Each number is 500 + 40 x the weight over the matrix's rms, rounded and kept within 0 to 999. Layers, rows and columns count from 0. Numbers have three digits each.

# layer 14 MLP down (transposed), 256x96, rms 0.29, rows 248-255, columns 0-47
483529507531514465512509545500531454503461526492557434432520492546461520470462477565515497500484535443469511518510484533509485539493439505504549
573458441408488497531540480534465503502458516477535494522455452524500508488482509516473547547503455544454402571440508518473561516525562496448530
531527504472545558540494392471453546525540454582475512499523499525467529446578430521509501488552510537479561471580513492548500494472519501523448
490468544410498538612457524544493503484459467527498506575458494542504480556536534524503540499504545543515502484487468513510527440465528520519526
446488426406504463556447579492498552543462463593533526521492555496537475479462559446512535442533470488512490461497558492622446564591506542465535
529483519559486520537521459526522492578509536556448504493485492490474459502537461416579502495572513521461530465460499465480431485524505477509498
543473539435487490598486508517567535441440536477442513439514500465497523481498487494494583497512498550645484515404465554466534501487451421468543
540555544493494461518529514570485507498480514429528478416555528532473498411529541487498572514524494542505492460498566515426524460497526535485475
# layer 14 MLP gate, 256x96, rms 0.236, rows 249-255, columns 0-47
494480448515475473461461488518466469513484482471461463527493510514516537435483515515436465471494425540482442542511476476520492522445497552511533
496432545520474553493438586556462524508525479447423542534446518435518490475423504435504496498472450525510465491431511475507535512526543449479555
486519512374465466482490522549462495441521558497500528544524501461504499515491488452503434443559547517417592479538501509447521575462481511523501
518419571459551492522439500528491470525506496371531533565446483541517472508464504535502547498563498545518505472496532584508506510534439497476545
547545447480463423505494479509416515394436430509519478496506534496489494567481435535501500467524490515497582482555515467587509581544501454527511
512450496474567516461475493444530559520481446489510494489533481509453528431507467455471557518405494474448407576473472575535444526480487481569493
533532523551481506511487464556480470599486514482461495568516516458514520518477565505453509554534491498499571465487465455605480509538512526482539
# layer 14 MLP up, 256x96, rms 0.245, rows 249-255, columns 0-47
498432471538473473544463529435448492544439531490542503480507503446523598486408540436544461428453472533504483488507462519447476477439540556508506
501521515485472467576480481546448523549498468537484511429491409541507440559430573545500584552472451514505477523485565431491541520575469469522485
529450445525550567511513576493449485470559502512548416568522584550455503410521521572547504507514412558449510510429524529480504482445489575482456
511516486550477511475487472563458464482492481452432534467419417490499509561459511421496493591475484497551517463485448504509473548428471477502488
566447461504545482491488584492432550464497538483426520421490507469499518500423536502526521539554506429515514465545567483475498552461497523542465
498522494469456520571491526599483474524534449487541455574571564523447409477468485443530487524584537484431489532446541527507471567540489494538514
478510545515483479512512512450465483507458439490527574498596524553495503547500527475469511505474582528431590570503525538541431530554533481474415